config.toml
n_layer = 18
d_model = 192
n_head = 6
n_kv_head = 6
head_dim = 32
d_mlp = 768
vocab_size = 8192
activation = "squared_relu"
norm = "layernorm"
norm_place = "pre"
norm_eps = 1e-05
positions = "rope"
rope_base = 405000.0
rope_fraction = 0.5
qk_norm = true
attn_scale = 0.276
bias = "none"
tie_embeddings = "early"
parallel_block = false
extras = ["some layers without attention", "local attention windows", "gated attention", "a norm on each head", "value embeddings", "an embedding shortcut", "learned residual scales", "capped logits"]
init = "uniform"
init_std_qkv = 0.0274
init_std_o = 0.00457
init_std_up = 0.0274
init_std_down = 0.00228
optimizer = "adamw"
lr = 0.00276
beta1 = 0.9
beta2 = 0.95
weight_decay = 0.088
lr_head = 0.0155
warmup_steps = 557
schedule = "wsd"
decay_fraction = 0.41
decay_shape = "linear"
final_lr_fraction = 0.02
batch_tokens = 65536
seq_len = 512
doc_mask = true
train_tokens = 388000000
steps = 5921
dataset = "wikipedia_en"
Each number is 128 + 24 x the weight over the matrix's rms, rounded and kept within 0 to 255. Layers, rows and columns count from 0.

# layer 14 MLP up, 768x192, rms 0.144, rows 47-55, columns 0-191
[[155 146 125  94 120 181 120 120 141 133 152 138 124 142  95 100 132 124 173 110 126 118 135 126 110 125 147 140 126  90  93 111 152 123  87 113  97  65 112 129 126 143 148 140 105 141 146 146 123 133 129 123 123 186 119 136 154 132 152 119 165 154 148 120 144 103 130 133 133 143 117 159 152  96 128 117 107 149 160 140 147 117 104 113 137  86 113 115  70 150 108 189 110 163 113  84 105 142 104 127 101 110 136 157 114 118 112 115 140  91 137 154 107 127 138  80 154 110 113 133 128 122 114 136 117 142 136 148  95 146 101 120  89 189  78 143 146 133  93 131 134 180 150 149 103 112 104 139 157 110 151 138  90 132 125 132 140 138 119 113 126 148 158 143 138 115 120 112 128 109  88  88 138 142 106 128 119 107 135 152 144 155 108 165 190 146  69 144 176 107 134 147]
 [123 149 145 104  99 104 128 105 148 114 108 114 171 149  83 106 188 110  98  99 115 109 127 102 157 134 124 108  85 129 137 145  99  81 125 133 155  76 111  99 131 142 144 123 134 129 141 126  77 140 167 134 167 144  84 162 142 137 132 180  90 108 123 137 127 115 137 143 136 176 111 144 109 123 128 134 112 133  99  98 137 129 152 109 116 170 134 124 110 135 160 128 163 108 103 122 192 150 130 119  81 111 111 123 138 110 100 149 110 129 120 146 114 168 141 137 144 154  94 126 135 146 115 141 124 128 110  90 175 160 101 130 111 133 128 157 108 151 156 128 121 119 159 102 153 132 127 145  80 125 116 114 124 143 155 201 117 112 163 155 128 161 103 139 151 126 137  85 140 125 133 140 138 114 108 129  66 165 107 138 161 118 152 127  96 200 162 153 106 109  98  89]
 [ 70 123 138 134  87 109 151 132 160 131  98 147 108 102 162 127 132  99 118 141 140 155 116 160  96 107 135 152 130 110 103 139 144 150  84 105 123 145 119 155 138 147 140 139 135 130 125 150 116 138 107 128 124 115 131 127 122 112 117 108 117  92 114 139 115 111 143 119 113 125 128 112 142 115 140 149 181 108 141 146 166 133 149 143  66 107 116 156 109 164 136 115 105 106 173 169 142  99 122 116 113 125 180 146 126  73  61 128 108 118 121  94  84 136 123 104 115 131 144 131 169  99 158 152 128 194 111 130 106  91 146 137 156 113 119 156 133 102 158 108 146 144  84 144  85 127  94 102 138 169  82 137 125 109 131 157 155 123 135 154  99 118 131 122 117 149 166 117 130  64 153 116 147 135 102 121  82 121 134 119 137 147 106 128 129 148 162  93 148 119 106 136]
 [148 156 106  87 118 138 145 123 111 129 134 167 105 138 119 122 145 129 128 129 121 134 110 141 154 166 129 140 139 133 131 159 103 123 131 192 129 121  95 133 103 183 123 139 140 128 113 136 154 157 156 109 147 149 117  89 122 129 125 120  99 146 103 151 102 157  90 147 133 132 154 191  51 108 122  89 128 122 158 109 116 110 126 125 111 174 118 143  98 112 132 131 129 110 117 114 175 102 112 108 110 130 106  98 147 129  82 111  87 144 142 108 164 143 110 121 138 129 121 118 139 123 137 130 120 145 147 155 119 148  90 130  82 147  79 137  82 128 124 110 139 148  90 114 141 109 108 123 127 174 111 138 163 202 132 111 116 126 154  76 123 147 131 118 132 200 158 154 173 130 135 143 158 146  96 117 131 102 133 139 161 110 162 146 152 104 138 166 149  59 121  94]
 [118 126 133 148 146  73 161 138 167 122 103 105 120 144 107 172 148 108 156 141 129 133 140 125 126 138 138 134 103 117 135 113 127 138 148 113 139 107 134 103 124 134 159 138 111 134  86 137 134 125 160 148 141 184  66 102 113 116 122 150 140 103 117 132 123 144 123  89 124 114 142 134 149 117 159 128 136 140 124 135 129 153 154 110 137 118 177 135 149  68 117 143 103 130 116  98 107 125 108 109  98 112 151 154 143  94 126 141 114 132 148 137 163 137  89 133 106 114 135 126 162 135 149 145 109 135 160 106 122 124 136 115  99 115 154 148 107  95 139 156 179 122 141 149 139 142 149  78 141 126 142 133  99  94 139 129 152 134 135 130 106 115 118 113 124 126 120 144 102 132  83 119 129 113 139  96 111 154 126 114 134 173  96 127 108 128 121 109 130 121 114 126]
 [ 83 147 152 130 121 143 113 131 123 140 125 193 144 153 135 140 126 172 145 120 156 154 120 132 137 140 124 126 111  65 140 142 109 128 102 120 143 154  88 115 123 145 136 152 117 116  99 187 139 112 122 137 141 106  89 132 120 128 133 130 116 156 115 106 142 136 142 135  94 170 133 185 134  99 171 119  98 140 123 123 178 133 147 132 134 151 122  86  89 108 172 135 113 118 121 153 138 148 141  88 134 161 100 141 131 100 108 157  86 158 124 110 141 132  96 120  94 191 100 112 159 163  99 125 155  86 161 164  90 113 143 126 160 158 153 136 102 115 136 114 198 119 128 121 131 114 141 113  96 114 133 136 130 110 128 149 143 112  87 106 117 111 156 119 131 135 158 157 113  99 190 107 103 118 114 119 104  97 141 117  69 114 114 106 125 101  92 106 128 155 142 112]
 [ 97 128 158 119  89 130 121 135 133 143  92 163 134 150 133  58 171 148 140 127 125 141 113 121 169 139 111 140 112 130 133 180 134 146  95 115 110  87 123  91 130 179 151 126 152 141  95 112 110 100 140 131 109 127 112 105 104 163  93 105 150 131 101 116 113 142 139 132 113 139 125  95 129 185 170 106 103 129 112 114 113 137 121 119  91 164 107 174 134 159 126 112 138  99 118 133 168 153 110 139 136 121 167 130 173 143 120 149  94 165  95 129 103 126 120 117 141 127 129 115  90 171 105  93 119 125 133 110 112 108  93  69  87 129 111 133 122 103  91 150 109 142 151 123 106 126 169 141 100 150 153 130 132  83 163 163  97 140 163 108 147 145 121 131 138 112 155 103 103 129 141 112  98 119 133 128 148 151 160 134 139 121 118 131  90 162 154 165 172  77 133 130]
 [154 109  76 112  96 142 102 145 122  47 106 132 148 123 145 107 127 111 144 124 108 124 115 113  99  95 158 119 126 112 168 194  96 113  79  98  91 104 135 128 153 119 148 105 183 141 108 158 100 168 133 188 149 144 131  96 163 109 121  99 167 121  84 207 124 128  78 105  95 147 125 137 147 139 133 146 108 205 159 119 116  78 151 123  71 105 160 124 128 128  94 202 155 128 140 142 109 145 148 138 156 112 130 104 116 134  52 187 115 133 126 123  95 155 123 109 150 164  88 125 105 137  78 211 151 126 160 117 158 167 151 136 104 111 152 103 144 152 144 114 159 154 134 124  89  99 157 123 132 147 142 131 149 114 130  98 112 168 163 105 111 128  92 170 111 131 179 166 127 120 121 107 205 112  40 134 109 138  99 130 151 120 150 119 172 142  73 118 138 120 174 111]
 [142 138 127 136 127 172 130 115 126  92 184  99 180 148  97 148 144 153 111 151 148 146 106 112 166 124 120 175 131 141 172 168 147  94 136 154 107 152 101 141 119 146 169 138 114 128 112 165 115 114 136 129 109 165 108  82  82 105 133 133 126 150  47 124 145 135 101  93 102  91 140 152 126 136 122 111 150 132 126 128  80  88 109 127 127 100 149 128 121 158 129 161 131 186 112 109 100 162 134 131 126 165 115 133 106 155 133 171 128 121 127  98 132 124 137 130 104 113 126 120 132 137 116 121 111  88 117 166 119 127 111 126 108 125 121 108 147 127 140 141 144 152  84 159 163 121  95 118 131 107  62 164 147 163 149 129 119  85 126 133  97 126 131 119 167 104 116 163 150 135 109 110 156  95 155  87 180 123  97 141 132 183  84 102 151  89 147 109 121 128 135 129]]
# layer 14 MLP down (transposed), 768x192, rms 0.139, rows 47-54, columns 0-191
[[169 136 115 165 130 147 132 102 112  92 107 132 104 157 134  82 118 141  83  92 142  98 154 115 129 133 145 130 119 118 122 128  78 150 138 141 152  96 178 133  84 126 108  88 110 123 126 111 164 137 110 101  95 132 145 117 159 130 162 188 127 145 150 111 109 133 147 117 109 122 176 120 123 125 107 106  98 113 159 155 130 128 133 117  95  88 121 116 189 151 129 124  99 160 160 104 164 118 106 113 105 119 134 104 130 133 131 163 144  96 118 120 100 139 127  74 151 131  79 102 127 110 141 112 126 149 182 121 109  93 131 109 129 144 102 146 133 148 133 136 140 163 136 130 153 145 126 142 141 116  94  93 152 125 115 135 120 156 115 135 127 101  97 160 116 102 151 105 172 138 105 113 133 174 169 100 179 139 111 172 134 113 171 147 128 119 119 112 149 147 134 139]
 [126 142 106  92 116 155 157 146 124 120 137 184  98 130 146 127 123  55 112 107 108 108 171 140 124 108 121  95 133 110  98 134 123 132 119 116 167 119 157 121 133 131 106 127 112  93 166 105 145  96 113  74 159 134 103 148 137 115 123 113 141 116 149 130 168 131 146 104 149 142 134 111 142 156 144 119  76 104 148 114 109 102  85 105 128 124 111 156 111 124 126 135 153 159 176 151 176 119 155 119  82 117 152 168 133 157 133 135 131 102 127 118 144 208 140 137 139 126  92 149 129 136 116 142 153 158 118 106 124 118  83 109 143 135  72  99 161 120 215 127 134 125 153 109 118 150 122  81 135 155 138 121  87 105 118 103 131 112 146 147  96 124 118 164 192 104 120 100 110 137 171 121  86 133  67 163 146 140 111 116 151 146 111 116 119 148 107 140 120 130 137 135]
 [108 129 134 138 133 140 139 138 151 148 117 142  79 105 151 105 134 135 132 123 128 137 165 152 121 142 110 117 128 130 130 131 132 140 113 120  91 155  67 106 143 107 140 127 116 103 122 184 128 147  85 114 127 132 159 141  84  97  97 138 102 110 122 107 118 144 130 152 145 113 166  87 120  80 138 127 104 149 134 118 193 145 179 150 111 126 131 151 139 158 141 131 119 102 137 139 114  66  78 181 145 141 141 108 155 131 110 152 131 121 129  98 132 130  93 119 138  90 159 118 109 120 151 107 146 117 114  89 188 162 159 131 132 127 153 144 111 118 103 125  96 126 194 181  85 127 124 120 120 133 160 172 120 115 108  79 112 165 134 136 115 141 111 146 147 114 190 130  96 106 133 112 114 144 113 101 113 159 136 147 135 160 120 144 118 116 156 137  67 131 110 140]
 [171 148 133 181 138 130 109 156  94 155 115  96 151 107  84 121  96 107 114 113 127 122 123 142 113 105 140 133  98 107 136 136 167 149 182 114 105 122 111 110 113  98 121 113 122 150  91 128 128 128  94 157 171 108 124 116 150 158 182 128 113 101 148 153 120 107  96 149  94 174 130 128 134 131 121 143 104 108 119  83 138 131 113 168 130 113 181 130 124 164 140 131 126 154 103 157 138 116 124 110  98 173 173 125 124 121 105 102 184 102 153 112 163 132 120 121 112 106 108 156 119  84 175 105 133 134 133 108 141 156 101 147  92 134 101 121 125 138  89 136 135 125 104 135  91  89 102 121 193 129 154 175 119 126 131 116  79 134 120 164 134 140 135  91 125 115 118 155  99 155 120 164  95 115  95 173 130 144 129 150 117 154 151 129  90 136 172 105 155 121 108 116]
 [144 126 125 105 126 140  99 113 114 164 110 154 133 139 159 118 112 168 111 135 137 131 119 143 131 106 120 163 144 132 137 117  88 106 108 159  95 102  93 114 115 110 127 126 150 140 130 131  98 118 102 103 108 133 133 170 132 109 123 103 128 165 151  92 110 146 150 121 102 135 140 117 126 143 118 145 166 131 119 143 136  88 117 155  83 142 112 126 141 131 107 137  99 123 133 143 162 167 135 157 100 104 147 123 134 132 128 106 118 125  90 115 131 136 123 134  94 163 127 138 108 142 139 107 111 164 151 164 118 115 116 138 114 135 132 108 153  92 131 115 146 173  99 107 160 170 142 144 137 126 101 133 150 115 144 141 105 125 133 139 173 143  95 103 107 143 134  98 141 119 187 114  82 103 109 147 151  89 123 145 111 135 131 137 146 148 131 135 150 136 103 100]
 [141  94 129 147 138 128 114 119 150 129 121 135 105  99 123 146 100  99 144 108 132  67 126 173 102  99 104 182 152 120  94 145 118 126 179 144 143 152 105 157 129 123 116 145 125 142 151 125 130 114 152 120 120 121 142 114  72 108 122 135 163 117 128 112 144 113 128 115 125  89 143 158 136 135 150 129 108 134 121 128 151 150 154  97 141 157 115 126 152 119 139 112 158 118 109 104 111 106 180 145 105 131  88 100 139 102  71 171 136 135  98 178 139 134 113 186 117 186 136 123 140 144  91  82 121 110 161 135 151 111 148  96 139 106 165 146 135 103 116 136 121 152 140 146 139 119 162  79 149 144 130 103 132 112 130 158 148 144 124 143 121 123 141  94  88  98 125 159 139 132 144 110 164 160 146  85 150 106  66 166  93 147 115 142  90  94 111 141 107 124 110 119]
 [110 137 133 124 127 155 103 109 144 129 110 145 117 142 151 142 156 107 124 139 123 173 121 122 136 124 150 128 133 145 139 124 139 152 153 119 105 150 108 139 107 103 120  83 167 152 105 120 113 149 104 106 134 154 151 114 141 126 111 167 108 144 128 117 105 173 132  88 205  82 143 124 134 142 135 121 101  98 159 104 158 128  96 114 127 120 112 140 128 136 103 107 138  74  93 151  70  88 182 129 105 117 139 134  86 137 146 132 139 120 114 136 118 131 159 133 106 135 137 104 187 129 130 121 150 102 136 132 165  79  91 157 132 125 173  84 149 110 109 105  94 127 101 166 145 135 136 120 151 150 146 133 126 138  75  97  99 126 128 143 150 121 171  95 140 101 115 208 120 117 141 131 181 135 145 150 125 133 105  93 141  96 106 137 127 131 175 129 128 111  94 108]
 [134 140 119 107  92 141 109 120 131 139 157 130 113 180  77 164 124  66 127  77 137 123  97 136 188 147 138 126 123 126 151  70 169 176  73 130 129 199 122 150 130  90 135 171 126 152 139 155 137 124 110 110  95 133 179 144 153  69 127 157 125 141 150 136 163 125 104 110 166 140 118 122 101 117 126 132 139 108 131 154 144  99 141  88 162 159 119  90 146 125  89 118 124 139 139 112 132  91 141 156 125 103 136 130 123 106 127 126 152 122 145 162 108 120 145 120  94 139 151 175 124  72 130 154 203 107 148 112 114 107 124 161 112 124 183  92 108 130 125 115 120 113 168 174 142  86 117 136 108 134  81 171 111 136 161 126 161 164 117 156  59 119  89 115 120 142 103 116 105 132 110 128 159 146 117  80 198 129 111 119 149 154  62 100 144 108 128 144 116 139  95 135]]